config.yaml
num_attention_heads: 4
hidden_act: "gelu"
attn_scale: 0.369
bias: "none"
init: "uniform"
init_std_down: 0.0
batch_tokens: 65536
doc_mask: true
max_steps: 4656
Each number is 50 + 12 x the weight over its row's rms, rounded and kept within 0 to 99. Layers, rows and columns count from 0. The size before them is the row's rms in percent of the matrix's.

# o: layer 9 attention output (transposed), 128x192, rms 0.0655, rows 111-127, columns 128-191
# v: layer 9 attention value, 128x192, rms 0.0673, rows 112-127, columns 128-191
# up: layer 9 MLP up, 640x192, rms 0.0784, rows 0-35, columns 128-191
# down: layer 9 MLP down (transposed), 640x192, rms 0.0702, rows 0-35, columns 128-191
o111 095:44 73 27 59 55 39 59 52 65 53 47 36 44 46 45 43 65 41 37 42 43 42 45 44 46 52 63 22 57 50 49 61 64 49 29 75 49 55 47 49 73 51 62 69 72 61 57 49 44 69 53 04 26 44 57 38 39 60 61 52 45 61 52 62
v112 101:42 47 52 47 53 42 73 43 61 47 47 40 53 60 36 63 49 60 64 48 31 38 44 44 58 65 54 53 63 68 58 39 66 58 81 44 56 36 77 41 47 47 41 49 40 72 62 47 38 48 59 54 50 43 51 39 45 68 44 49 51 54 43 33
o112 101:43 48 64 40 59 39 60 34 57 43 65 36 39 40 69 65 54 37 75 37 39 69 49 30 64 51 61 49 46 47 54 53 20 47 54 74 50 38 33 58 45 35 58 57 38 60 66 57 34 56 50 43 51 54 45 53 42 43 40 46 42 50 58 53
v113 119:38 36 55 47 47 65 45 57 36 55 50 57 41 55 64 47 58 50 40 44 21 56 61 40 60 58 52 35 48 62 54 52 48 24 55 37 46 48 52 47 58 65 55 40 50 44 25 57 56 73 42 40 45 33 42 68 48 40 60 51 46 46 60 61
o113 117:43 45 69 36 51 65 54 61 51 69 52 57 59 54 43 51 37 46 53 41 50 57 31 40 64 47 65 67 50 50 46 61 46 64 40 32 34 38 55 49 18 58 46 36 47 54 29 54 55 44 68 47 57 41 40 42 48 50 56 56 52 59 49 62
v114 114:38 56 62 43 45 42 63 60 20 30 75 84 64 32 44 42 53 28 43 45 61 46 62 58 48 72 52 54 52 54 30 47 47 54 85 37 53 44 36 61 52 40 34 73 42 48 29 48 44 52 77 49 39 71 48 36 50 56 65 53 46 58 53 51
o114 117:25 40 33 41 51 41 69 53 65 41 57 48 53 18 46 41 66 35 35 56 56 37 55 58 54 51 45 46 44 42 46 63 49 40 59 33 36 41 40 26 38 64 49 62 43 58 52 52 64 51 44 67 55 50 41 43 50 55 51 37 89 46 51 46
v115 086:19 36 59 73 44 42 51 45 70 56 54 56 29 61 40 30 41 47 45 46 44 33 46 69 64 56 52 39 56 45 67 48 41 63 75 52 50 08 67 42 56 33 46 42 42 44 66 32 64 42 46 36 51 56 49 16 42 44 50 50 62 66 53 51
o115 097:43 45 48 46 63 53 41 55 56 54 60 54 46 26 66 52 45 32 42 61 50 36 44 51 87 47 46 54 76 45 75 26 57 38 45 70 65 42 68 55 45 58 36 48 54 29 56 50 44 49 65 16 57 61 54 69 58 36 42 63 45 70 58 41
v116 087:68 56 67 70 57 58 40 39 54 52 36 62 72 48 52 50 61 47 51 69 69 47 69 46 57 47 51 67 51 38 49 47 53 58 37 54 41 55 40 42 78 31 53 58 28 65 57 58 55 36 43 65 38 61 46 31 50 52 53 44 60 40 52 45
o116 090:58 42 60 41 67 59 50 44 62 40 46 64 68 52 43 52 38 63 43 52 59 53 67 58 33 60 33 73 47 42 37 31 29 51 58 35 52 58 28 40 63 38 55 44 64 67 45 56 53 43 34 70 62 52 39 46 67 46 59 75 77 31 40 60
v117 086:55 37 66 43 52 58 51 38 38 26 40 83 57 43 52 58 47 58 38 47 41 55 64 63 29 40 46 49 70 62 59 39 38 53 57 46 47 55 53 68 57 71 52 59 50 45 57 70 60 34 42 68 49 52 51 39 49 54 54 45 50 62 25 68
o117 082:53 46 58 48 54 50 41 60 36 55 65 49 59 50 44 76 47 54 57 42 41 66 55 39 23 41 32 49 27 36 50 39 44 77 57 37 32 54 30 53 44 67 54 48 51 62 51 37 72 35 66 76 70 38 49 62 36 16 71 40 80 54 57 55
v118 102:62 51 53 37 55 43 55 43 42 48 41 36 54 48 57 70 65 68 50 35 51 44 55 67 32 48 63 63 48 66 36 54 53 53 41 43 44 59 44 64 56 40 55 32 65 68 47 40 45 38 62 68 48 33 38 41 49 39 53 35 48 48 64 39
o118 102:29 52 44 42 51 54 45 70 35 53 62 68 48 41 47 51 56 63 70 25 62 47 46 61 35 57 53 37 47 60 26 32 55 58 51 15 44 49 32 36 50 47 39 37 65 54 42 64 53 39 57 59 33 52 45 51 48 59 60 51 51 33 69 64
v119 095:51 56 33 39 47 65 75 53 37 13 37 44 65 62 62 82 54 46 51 22 28 40 42 37 40 46 59 54 29 70 47 53 53 51 39 62 39 59 29 47 55 55 45 42 41 68 27 62 46 59 50 53 59 58 57 57 43 47 44 43 59 48 58 68
o119 096:56 54 55 58 38 58 63 58 30 43 44 45 45 56 43 35 62 63 77 44 41 50 50 47 34 54 54 52 47 48 37 65 52 66 56 42 46 48 34 38 38 50 37 54 42 70 29 70 52 53 50 63 50 22 38 52 48 51 65 57 73 46 54 52
v120 095:46 59 34 57 58 56 29 76 80 35 52 56 39 55 54 50 53 56 38 55 16 58 41 49 54 43 48 44 44 52 40 65 41 45 44 63 54 44 65 55 61 34 55 49 43 63 50 49 58 37 53 53 36 52 69 73 49 58 54 69 33 56 56 60
o120 101:60 49 37 54 26 45 54 37 24 56 44 54 35 38 36 24 60 55 49 58 51 55 35 38 48 37 43 52 57 26 38 50 50 52 75 52 54 55 57 46 55 66 28 48 22 58 74 51 47 72 53 32 54 45 69 49 44 40 66 57 36 48 52 56
v121 094:53 32 37 47 54 55 32 72 41 39 45 54 40 51 59 44 36 58 66 35 45 47 50 71 36 39 40 51 57 87 67 45 54 34 58 53 70 28 61 48 41 50 52 65 36 53 47 44 55 50 55 52 49 48 59 38 51 57 48 53 55 50 46 71
o121 097:53 46 31 53 46 61 53 61 37 38 42 49 64 45 30 20 55 62 64 37 53 57 58 55 74 69 32 45 39 64 63 46 58 66 57 54 67 47 54 43 48 43 43 80 67 61 37 50 53 50 60 64 44 45 54 47 46 45 55 55 64 39 29 50
v122 090:58 50 47 24 45 45 29 55 37 38 51 48 57 54 49 39 84 41 33 55 75 76 58 39 42 44 65 47 58 40 37 39 56 28 49 37 67 62 55 59 56 57 58 79 57 56 26 33 41 60 47 54 58 41 48 55 43 39 58 41 48 33 59 41
o122 092:59 51 53 40 27 49 47 29 32 51 30 60 45 49 51 60 47 50 54 41 33 56 49 65 22 42 61 12 62 51 63 55 56 46 50 56 62 65 60 31 39 46 82 54 53 57 48 42 49 34 53 47 45 47 42 54 45 78 39 44 60 44 57 48
v123 088:71 51 33 44 62 41 50 33 53 67 35 45 42 57 57 52 59 58 58 64 25 49 59 54 77 51 64 45 45 43 38 47 44 49 35 61 59 30 84 51 56 36 50 19 52 74 64 33 27 39 68 41 42 61 51 38 41 56 30 37 49 60 62 37
o123 091:62 45 38 46 37 53 46 46 59 52 58 44 12 55 74 52 49 13 65 60 57 61 56 34 50 53 61 71 63 55 48 34 50 45 78 43 47 43 43 45 47 30 51 46 74 66 63 50 45 33 48 37 40 48 34 55 37 39 54 41 33 52 68 44
v124 101:65 61 29 24 41 49 54 50 64 52 64 40 57 53 58 56 47 59 75 50 50 70 30 56 31 73 46 55 36 45 34 53 62 37 53 70 68 47 44 56 45 42 53 49 50 73 30 33 60 43 50 37 60 62 57 38 41 57 40 53 29 63 60 25
o124 106:64 62 30 61 58 58 67 55 58 55 53 52 55 56 45 46 52 81 56 55 33 56 39 38 57 71 65 39 55 70 53 61 50 55 61 61 38 48 41 38 48 41 53 68 50 52 38 45 38 37 36 37 54 66 52 56 31 55 42 34 49 43 55 32
v125 090:42 36 59 76 61 56 38 64 49 71 57 54 71 54 47 20 66 47 42 63 66 65 48 51 43 51 49 41 56 35 45 59 55 35 53 52 55 40 38 32 50 41 52 47 52 53 62 64 63 59 54 46 57 58 50 37 45 34 65 53 55 36 40 51
o125 090:26 42 60 76 60 60 51 41 47 36 48 68 61 34 77 52 44 48 35 55 67 74 48 33 68 31 52 60 42 41 59 53 38 34 54 59 63 46 41 43 54 59 65 54 66 48 67 51 48 30 39 41 31 38 54 57 53 66 39 49 49 63 39 42
v126 115:62 45 49 40 46 50 49 66 45 48 67 53 55 45 38 62 40 62 46 78 59 50 50 47 40 38 35 43 49 53 36 41 55 40 52 45 51 57 35 28 33 36 48 57 54 48 43 65 15 42 65 47 58 60 54 56 69 81 58 56 54 42 50 63
o126 112:53 55 55 48 59 43 52 68 51 51 68 56 45 28 40 60 49 47 57 50 22 70 51 41 40 61 44 36 54 63 45 45 00 45 52 54 54 53 34 41 57 38 63 54 42 46 26 56 38 26 61 59 33 32 52 44 51 67 60 42 65 47 43 73
v127 087:40 62 55 80 55 55 51 55 53 46 48 65 34 56 49 71 51 45 61 52 62 40 50 39 53 42 48 48 52 45 62 44 61 27 68 62 54 62 59 55 56 52 32 75 64 64 23 70 57 34 37 62 61 42 45 44 75 59 59 53 28 36 49 67
o127 090:45 54 38 53 68 56 49 47 65 70 52 41 66 47 55 58 47 52 58 57 48 48 50 41 39 57 48 38 55 51 42 33 56 58 42 56 41 40 43 57 69 64 55 61 39 58 46 52 66 71 49 53 60 59 60 41 47 43 47 54 79 39 37 44
up0 103:51 56 35 51 63 42 64 45 35 73 68 53 51 37 50 49 63 41 59 51 61 42 42 58 48 46 21 49 61 53 31 46 49 75 45 33 30 57 34 44 61 49 42 37 48 28 50 41 56 53 39 23 80 52 47 61 45 46 44 46 53 46 58 61
down0 106:41 45 52 42 65 39 57 59 56 38 68 39 46 66 38 65 49 59 66 38 34 47 46 51 90 48 24 41 57 56 46 43 48 54 63 50 49 25 22 64 61 50 41 50 74 43 62 29 63 42 52 53 51 39 52 69 51 45 46 45 45 48 63 53
up1 096:55 53 54 59 49 43 28 45 28 36 36 44 33 54 45 37 48 39 55 54 23 50 61 68 57 57 54 38 45 76 46 33 51 47 49 25 32 42 52 58 55 61 29 51 64 44 46 63 49 45 63 37 47 77 70 38 75 42 50 37 45 18 56 56
down1 100:64 53 60 45 50 41 62 61 28 62 41 50 55 56 55 40 63 62 50 41 41 53 32 35 70 60 68 55 62 58 42 59 57 34 64 67 43 62 80 54 65 58 48 45 49 40 64 43 62 56 56 48 25 20 54 53 52 20 49 75 59 44 36 62
up2 098:55 56 30 56 45 46 48 52 60 69 65 51 57 49 74 37 60 40 49 51 35 38 46 46 22 24 40 35 63 59 75 38 51 42 54 55 63 48 64 39 52 36 43 13 53 49 59 50 57 56 38 56 46 38 64 41 55 64 48 34 46 42 58 40
down2 095:61 47 58 57 45 35 60 42 50 62 59 54 26 56 62 76 38 64 53 57 49 79 55 51 53 45 65 65 25 25 39 51 34 73 54 57 47 56 45 58 37 44 48 70 22 56 41 48 62 70 46 42 43 59 57 49 33 69 42 45 43 45 63 60
up3 096:39 65 33 53 55 43 39 44 43 67 54 67 49 69 47 51 46 27 48 57 40 46 35 54 59 66 45 56 41 40 41 49 62 72 60 59 51 39 50 47 35 48 34 67 50 64 50 61 43 61 69 50 61 40 54 46 49 29 47 40 40 45 54 61
down3 097:53 48 36 48 30 33 39 49 56 23 60 36 62 42 62 49 40 29 55 62 62 49 40 61 48 52 44 50 74 47 16 48 50 70 46 42 34 73 72 43 45 58 69 44 54 42 44 45 49 47 18 61 61 53 45 56 52 63 37 36 54 38 64 45
up4 096:51 45 38 47 54 45 34 58 48 34 35 57 42 49 66 34 33 54 55 86 51 39 55 56 45 57 39 41 62 56 61 40 60 81 64 31 52 67 50 37 52 50 48 42 57 48 44 59 65 46 63 42 68 31 56 59 60 73 68 54 43 46 55 50
down4 089:43 39 50 65 67 65 60 46 58 21 50 43 45 49 33 49 45 57 60 44 55 52 54 48 47 49 39 36 74 59 32 43 41 27 58 49 49 59 33 40 54 62 26 65 55 29 67 39 37 46 59 45 59 50 38 35 35 51 59 44 53 57 47 47
up5 100:56 70 37 64 42 45 38 83 47 39 32 35 29 52 61 56 49 48 47 41 53 26 54 70 30 32 51 41 55 55 52 39 58 31 48 54 53 43 51 53 49 45 68 57 51 60 61 37 23 45 56 46 48 46 51 44 59 61 52 57 48 55 61 63
down5 107:48 39 70 59 54 52 60 52 38 45 51 52 69 43 40 48 58 52 41 32 66 42 75 62 48 51 48 58 31 64 50 53 40 59 47 43 64 52 31 53 54 55 42 54 50 49 47 39 47 37 45 41 60 68 72 42 40 65 36 35 52 60 68 53
up6 101:63 74 35 42 58 55 43 39 54 62 40 59 53 57 74 61 42 41 56 57 54 57 64 41 40 34 48 62 47 18 61 45 53 35 52 27 64 60 39 41 52 38 37 40 49 67 49 14 34 44 38 40 77 62 53 66 50 65 31 55 55 25 54 40
down6 098:28 17 75 45 22 45 54 59 47 33 78 46 50 59 45 56 45 40 58 30 66 44 27 71 55 47 46 47 40 42 42 54 53 71 34 56 51 60 53 56 68 46 64 50 58 44 62 47 55 45 34 66 53 55 62 42 47 50 53 28 54 56 56 64
up7 101:68 60 48 37 53 41 37 52 56 44 56 64 47 31 44 45 48 63 55 47 58 17 51 60 47 52 48 61 71 58 47 45 60 73 39 63 37 71 72 42 46 23 37 39 46 44 34 54 44 45 37 46 41 37 39 39 61 38 63 29 48 35 47 41
down7 109:66 38 66 48 18 60 41 24 50 53 40 42 48 53 60 47 22 41 48 58 61 50 50 28 35 49 40 52 54 46 50 69 68 75 32 55 44 77 62 44 49 58 46 37 59 51 52 49 71 49 43 41 63 48 24 59 47 33 38 61 65 38 48 48
up8 103:43 74 43 27 53 52 27 20 44 35 48 65 48 43 62 57 63 46 58 67 36 57 55 50 49 41 51 25 64 67 37 27 47 26 51 48 61 43 45 53 46 47 52 50 51 58 35 56 34 56 35 51 77 65 59 34 60 57 60 43 43 21 50 46
down8 103:34 64 68 64 34 53 69 68 40 25 67 36 45 68 74 42 55 50 46 57 61 52 36 41 63 58 51 32 63 35 49 42 49 65 54 46 39 71 62 39 22 33 48 45 27 66 72 39 63 41 57 45 55 36 27 56 45 54 61 50 55 68 66 51
up9 109:52 47 53 36 55 76 62 60 36 54 64 63 57 75 39 43 51 38 59 45 45 56 48 69 25 69 36 41 39 59 56 44 60 47 55 44 49 65 64 52 57 66 33 47 51 35 77 53 52 53 40 63 46 61 48 58 55 48 19 52 31 49 63 49
down9 107:48 38 67 66 61 47 23 67 32 38 71 48 48 48 53 40 42 46 57 50 49 51 65 30 58 53 58 53 66 54 65 79 70 65 45 53 45 36 63 48 51 45 49 66 37 38 63 51 40 52 37 45 66 33 50 56 57 43 29 52 39 60 59 59
up10 100:56 72 56 46 49 76 63 40 50 50 29 52 45 44 40 58 40 38 67 49 46 44 47 59 36 41 61 48 35 49 47 52 65 34 50 58 53 50 50 44 34 40 42 55 38 65 44 41 32 47 42 37 64 30 66 60 52 54 25 46 36 54 70 56
down10 100:40 14 43 53 28 30 52 28 46 55 29 36 41 42 47 49 61 50 61 37 48 46 62 53 63 32 59 60 38 62 41 73 77 43 47 63 78 41 46 53 70 47 59 46 45 61 31 69 46 33 70 38 47 48 38 57 58 54 50 66 55 53 57 44
up11 088:36 47 20 73 60 62 49 41 42 63 71 40 42 81 54 47 55 41 59 49 35 59 31 67 49 42 29 46 64 65 80 53 64 35 44 41 55 36 33 40 38 53 17 51 64 26 45 60 36 50 66 56 50 50 58 40 62 46 56 39 41 48 54 60
down11 082:71 63 62 51 70 57 31 53 66 61 41 49 42 23 47 69 63 38 46 62 54 30 30 37 40 72 73 71 49 51 43 64 55 53 69 55 53 38 57 43 42 47 57 61 50 69 56 47 57 47 49 63 47 42 39 41 50 48 57 37 31 69 59 48
up12 091:63 47 38 46 50 67 48 61 74 45 51 44 46 57 66 52 38 63 35 57 59 48 59 54 47 43 56 52 47 51 57 42 53 47 32 50 48 70 43 55 77 56 04 50 52 35 75 42 53 61 43 66 33 73 69 35 64 61 30 43 51 54 50 55
down12 096:38 48 68 31 59 64 29 33 38 51 43 40 39 43 57 34 43 34 33 54 62 40 49 40 39 55 56 55 39 52 49 56 54 68 53 63 49 35 33 41 57 69 72 44 46 58 46 57 31 45 31 48 62 40 42 52 47 53 48 53 64 30 43 58
up13 109:52 55 52 62 50 40 57 26 55 50 34 62 47 72 30 29 49 54 66 45 48 36 51 56 59 51 51 39 46 22 58 46 39 76 55 43 54 68 60 45 71 45 56 37 50 16 47 53 67 63 66 43 43 24 56 51 51 48 53 49 52 56 53 37
down13 106:52 53 53 38 68 44 63 54 46 45 23 42 53 63 31 53 44 49 68 64 29 50 41 53 52 55 28 63 36 60 61 61 45 55 42 40 43 45 38 47 70 41 71 46 61 40 64 49 63 38 56 59 28 50 52 57 61 20 48 56 61 48 53 64
up14 100:59 73 44 47 49 57 41 50 39 55 57 62 38 54 53 56 75 62 76 53 57 47 49 48 35 39 36 75 66 59 55 40 45 42 37 51 58 70 52 45 39 43 58 45 48 34 25 59 68 60 52 28 38 58 49 42 59 51 41 32 35 45 18 59
down14 101:49 49 53 51 62 62 49 53 61 27 61 55 56 69 44 56 43 54 40 26 52 55 50 39 62 44 49 44 61 44 38 53 44 56 48 56 53 56 47 54 37 38 68 50 44 59 51 42 27 52 64 78 68 61 47 65 61 52 70 69 87 44 46 58
up15 110:48 60 44 34 39 45 80 50 35 36 46 66 51 42 56 62 68 41 56 41 36 48 55 65 42 37 26 30 50 44 64 37 51 38 60 47 53 77 63 42 51 33 55 36 66 66 42 53 53 28 58 35 56 59 58 61 49 38 41 43 50 31 47 71
down15 094:51 62 37 48 74 44 47 72 27 52 67 65 47 41 72 55 50 54 30 55 50 55 55 48 65 51 53 49 36 15 57 59 38 58 63 42 54 70 59 49 41 41 40 39 43 67 47 46 30 54 48 57 45 48 42 70 65 35 39 79 52 63 44 58
up16 101:53 59 41 59 57 47 26 37 37 38 30 44 61 47 67 35 66 60 50 62 34 51 49 38 62 53 64 66 59 33 47 54 51 44 69 46 56 50 64 46 46 55 52 45 53 73 45 47 39 50 54 44 75 49 58 57 41 64 46 46 49 23 49 32
down16 101:41 56 28 61 78 56 49 60 42 43 44 52 51 40 50 56 47 49 35 58 78 50 34 66 46 59 54 49 54 45 34 47 44 49 34 49 42 44 41 48 72 41 45 52 52 49 43 44 49 33 40 54 35 69 48 48 42 35 51 45 45 71 33 38
up17 092:72 47 66 56 54 53 43 49 58 71 53 55 61 49 38 42 34 41 69 51 46 36 45 56 51 58 28 55 45 54 49 47 64 67 44 48 51 60 59 55 51 65 20 63 30 28 47 40 57 56 35 63 36 63 54 47 65 45 52 46 33 45 45 49
down17 094:55 55 46 43 77 45 41 57 40 51 73 39 26 36 62 46 48 68 62 61 38 58 55 41 56 31 71 32 46 55 56 37 64 54 45 59 64 70 52 58 63 45 56 37 61 42 56 58 55 60 21 57 46 55 35 46 52 34 20 48 69 20 52 62
up18 096:47 54 50 41 60 41 37 25 28 61 49 64 50 32 38 36 61 41 32 58 29 60 68 50 41 48 45 63 59 47 32 30 56 81 62 50 40 42 53 55 63 39 38 49 64 40 52 43 24 25 60 46 68 67 51 64 51 49 35 38 49 54 48 33
down18 090:28 47 78 54 28 41 43 46 47 51 31 48 42 72 76 55 52 57 68 50 59 52 47 71 72 46 57 48 52 57 54 45 70 55 70 65 41 86 60 37 56 55 46 49 70 59 54 67 63 48 62 54 68 38 49 28 29 48 65 42 37 44 52 56
up19 095:43 48 26 55 58 39 18 58 59 49 50 56 56 66 47 36 63 47 48 65 51 58 31 56 43 77 45 44 60 66 51 38 65 66 30 73 52 32 47 56 79 34 27 54 47 51 42 56 55 44 58 50 53 49 44 47 52 49 55 61 47 16 44 55
down19 102:29 41 65 53 50 63 45 44 39 14 58 51 85 39 50 46 55 41 46 71 40 34 54 51 61 40 48 62 73 50 52 54 51 52 35 56 49 42 43 54 55 67 58 27 12 55 53 61 40 42 54 62 52 48 48 61 64 61 70 53 67 51 48 49
up20 099:61 48 33 75 49 55 47 47 62 69 56 59 40 48 57 60 29 48 41 40 44 55 63 45 47 50 39 51 39 57 56 49 42 39 39 32 53 78 54 54 73 59 35 53 70 55 33 56 69 51 57 45 45 78 48 37 70 49 57 47 48 57 32 61
down20 096:50 30 66 48 73 69 67 64 63 31 56 50 74 44 74 34 47 66 41 39 50 72 53 59 49 66 22 52 63 47 29 42 43 61 64 39 35 67 49 41 60 44 50 56 49 46 39 49 22 43 66 46 48 29 40 52 39 41 47 54 39 59 59 55
up21 098:44 43 40 69 40 56 48 52 45 32 48 51 63 44 55 68 74 43 61 51 49 48 64 80 33 42 55 49 51 39 51 39 54 50 57 66 35 55 65 56 56 66 30 35 47 66 54 41 35 71 36 49 56 65 57 44 59 68 30 57 32 54 50 52
down21 094:38 27 54 38 49 59 50 54 55 61 38 50 50 40 62 56 61 59 36 53 43 60 48 43 38 48 57 49 99 38 63 50 56 63 52 48 29 43 36 87 46 62 63 49 55 29 73 39 60 51 62 42 41 65 48 67 44 46 42 59 46 40 50 50
up22 098:44 39 48 51 51 36 59 55 51 58 56 33 58 55 60 66 49 62 68 43 33 52 41 60 36 59 38 21 41 35 41 44 64 54 45 36 46 68 48 55 54 65 38 66 49 56 54 41 62 63 63 27 57 51 61 53 40 42 34 51 26 52 65 55
down22 104:41 52 56 41 64 55 43 75 27 43 70 55 36 57 42 65 28 61 39 45 44 40 38 49 48 35 45 52 38 33 69 42 42 49 55 35 52 52 48 56 45 52 47 73 64 44 36 63 55 39 62 31 63 60 60 49 41 56 33 53 51 31 47 42
up23 103:31 78 52 52 33 74 67 67 28 27 41 38 32 55 22 39 35 49 44 54 62 50 50 65 30 69 42 37 57 72 48 44 61 49 44 55 41 43 75 43 61 44 52 34 49 44 53 40 59 53 67 49 54 46 60 42 35 51 36 39 57 46 61 37
down23 102:36 66 47 22 29 52 34 47 40 53 30 57 69 61 44 45 55 50 46 65 55 29 50 40 55 53 56 50 70 47 48 30 38 33 33 36 75 73 44 58 50 67 38 55 41 51 30 37 41 55 48 32 42 50 49 50 67 51 46 56 63 53 45 58
up24 098:71 49 48 74 46 57 53 47 42 38 48 56 55 50 57 45 54 50 39 55 48 29 52 60 35 63 56 58 74 76 73 50 62 69 23 62 33 33 45 50 67 53 44 52 44 40 50 56 19 46 49 41 56 42 43 44 69 41 45 33 24 50 54 43
down24 098:37 47 62 35 16 49 66 49 68 51 71 53 41 30 50 55 32 27 62 48 58 62 52 42 41 51 54 51 38 54 35 55 41 38 44 46 52 29 55 71 71 74 46 48 57 49 49 27 46 24 47 50 27 45 43 45 47 46 43 69 62 50 53 61
up25 097:46 46 57 26 58 70 37 52 12 45 33 47 72 53 41 40 65 69 45 49 79 32 37 59 50 60 59 24 64 74 47 56 66 47 61 55 53 42 58 40 37 48 43 38 60 47 36 55 40 49 49 43 58 39 59 34 66 31 42 50 42 57 56 55
down25 107:68 59 56 42 59 52 31 53 61 54 52 55 35 51 63 59 50 56 45 53 50 48 62 41 28 30 64 37 53 61 77 40 34 53 57 46 43 49 26 64 73 45 58 44 51 32 57 00 44 68 60 49 48 70 28 33 37 60 46 61 31 60 39 45
up26 100:15 52 37 63 63 41 44 67 42 49 32 50 64 44 29 58 29 34 51 61 40 49 45 56 42 67 48 47 58 65 44 25 40 51 52 49 43 59 55 47 57 40 45 51 38 54 41 29 61 57 59 71 42 30 56 43 71 31 59 53 43 41 72 58
down26 096:71 65 44 65 71 61 63 66 36 59 37 52 61 54 28 27 51 52 55 50 41 28 57 35 53 54 37 35 40 58 62 50 54 67 51 62 37 42 31 66 34 52 53 40 47 25 76 61 56 76 58 33 73 52 51 32 85 48 29 33 59 57 39 48
up27 103:55 40 55 59 40 42 52 57 26 47 50 65 32 50 42 49 57 43 49 44 62 40 40 68 60 40 66 36 44 46 66 52 45 48 52 65 44 42 61 43 51 35 42 57 48 32 34 43 33 56 55 46 54 40 46 50 57 37 59 31 56 29 77 51
down27 098:50 50 33 60 45 67 53 52 39 38 54 35 41 43 66 57 37 39 46 70 66 65 62 48 66 62 49 74 40 54 56 48 63 45 32 64 47 61 56 40 36 66 64 30 63 63 60 45 41 33 66 69 50 61 54 45 41 67 67 65 57 44 52 51
up28 100:53 55 26 44 45 57 54 55 45 63 60 51 53 37 22 54 47 47 77 61 37 36 39 37 42 41 53 44 57 30 53 51 42 40 34 44 65 37 39 41 35 60 44 68 51 44 45 54 69 45 60 56 70 39 49 60 70 46 45 52 50 37 52 45
down28 093:31 45 65 46 78 59 37 59 43 61 47 58 47 38 82 43 59 57 51 49 54 66 33 48 36 62 61 37 51 57 49 51 30 60 62 42 55 48 52 55 54 53 21 39 44 44 38 57 51 80 44 39 47 51 54 61 41 38 53 43 54 58 55 54
up29 100:61 72 49 37 50 46 18 49 58 37 59 50 27 48 72 64 43 32 59 45 34 68 52 58 42 26 48 63 47 55 55 55 72 51 32 42 62 39 85 54 51 38 44 53 41 52 73 51 56 60 47 55 51 44 56 45 55 42 43 47 45 48 37 44
down29 100:49 55 52 56 31 47 55 45 34 54 62 69 47 13 58 56 52 47 54 42 45 40 53 40 40 67 62 38 20 61 52 52 50 43 64 53 36 64 48 49 45 35 51 70 34 55 30 72 45 32 38 45 48 60 53 39 63 52 44 51 36 61 46 32
up30 100:85 47 39 30 54 48 56 20 36 68 46 43 50 51 31 55 55 57 38 63 39 53 64 55 56 41 60 43 47 53 60 35 53 64 67 38 49 62 50 38 56 20 37 45 53 40 48 43 28 47 37 40 39 29 52 70 51 25 49 50 41 62 43 37
down30 100:35 54 38 58 47 69 55 61 48 58 40 55 51 58 44 32 32 38 49 32 58 73 49 45 39 62 49 66 64 30 42 39 47 54 62 55 73 62 52 55 45 69 52 36 49 53 35 60 35 28 58 52 53 41 46 66 64 30 57 50 57 61 40 63
up31 101:39 50 50 77 40 65 57 64 60 60 53 54 55 60 39 60 48 54 35 49 58 60 53 56 38 67 46 61 56 49 53 61 48 56 50 48 52 29 65 59 64 44 55 68 56 54 58 51 50 51 58 45 74 40 50 43 64 45 55 55 46 48 44 23
down31 105:40 51 30 39 65 49 79 47 28 40 47 57 25 67 53 56 47 36 51 62 38 60 25 47 47 64 49 63 50 57 57 48 55 44 60 54 51 55 38 46 44 42 58 30 70 46 49 41 43 45 69 67 52 55 46 52 49 58 60 43 49 59 57 68
up32 101:37 31 33 42 34 52 39 71 42 43 46 50 65 68 68 30 41 69 50 35 60 58 52 39 31 53 53 39 79 74 51 48 59 44 42 46 47 33 52 33 60 28 55 72 39 45 20 35 63 53 58 51 60 69 28 45 43 45 43 55 56 44 47 48
down32 097:52 55 55 34 15 28 33 52 28 59 56 64 63 55 51 38 40 57 76 41 53 61 62 67 73 49 32 58 43 44 42 51 30 56 58 83 61 47 40 55 42 57 46 65 78 47 43 57 53 40 39 73 55 34 51 62 56 61 47 63 55 33 61 55
up33 097:63 48 35 33 51 49 36 63 36 58 42 58 78 60 55 46 33 44 53 58 47 67 62 56 45 54 38 43 54 68 29 36 38 51 71 44 42 41 52 67 58 37 58 32 74 33 41 45 61 60 56 27 54 24 68 35 72 62 39 34 45 45 59 32
down33 095:52 65 43 40 28 61 50 60 51 63 66 45 46 46 51 29 42 59 51 52 64 64 61 50 23 29 44 57 49 47 44 27 37 51 50 46 57 63 37 71 36 27 38 51 39 60 78 66 37 67 56 54 42 56 57 39 57 37 63 72 42 42 44 46
up34 100:54 42 41 44 48 50 52 43 43 67 65 49 57 57 60 77 34 48 64 50 35 45 58 54 39 60 33 48 54 36 48 48 59 49 53 38 20 47 39 49 77 68 33 50 48 49 44 38 60 58 38 48 49 37 36 22 63 40 46 52 27 50 84 49
down34 104:26 50 48 56 23 57 63 26 50 56 54 47 40 33 56 31 53 32 30 40 69 60 59 32 37 23 25 42 40 79 55 57 63 66 57 36 49 56 48 39 37 53 60 55 53 56 60 66 37 24 43 54 57 52 42 78 37 48 30 44 51 58 39 50
up35 102:61 68 33 27 47 49 39 70 34 49 43 43 64 55 62 58 35 55 65 36 30 55 51 83 48 41 56 63 51 61 55 49 52 67 63 68 62 53 62 36 58 69 68 50 54 39 44 59 55 57 51 47 55 59 40 18 48 57 47 53 44 29 45 56
down35 106:43 40 56 52 37 53 72 51 53 56 37 51 45 61 56 68 62 52 51 59 34 70 44 44 38 50 64 31 47 51 63 47 39 62 49 54 62 58 74 60 62 44 35 41 40 58 60 46 61 44 65 80 53 45 46 60 69 68 41 47 63 38 49 60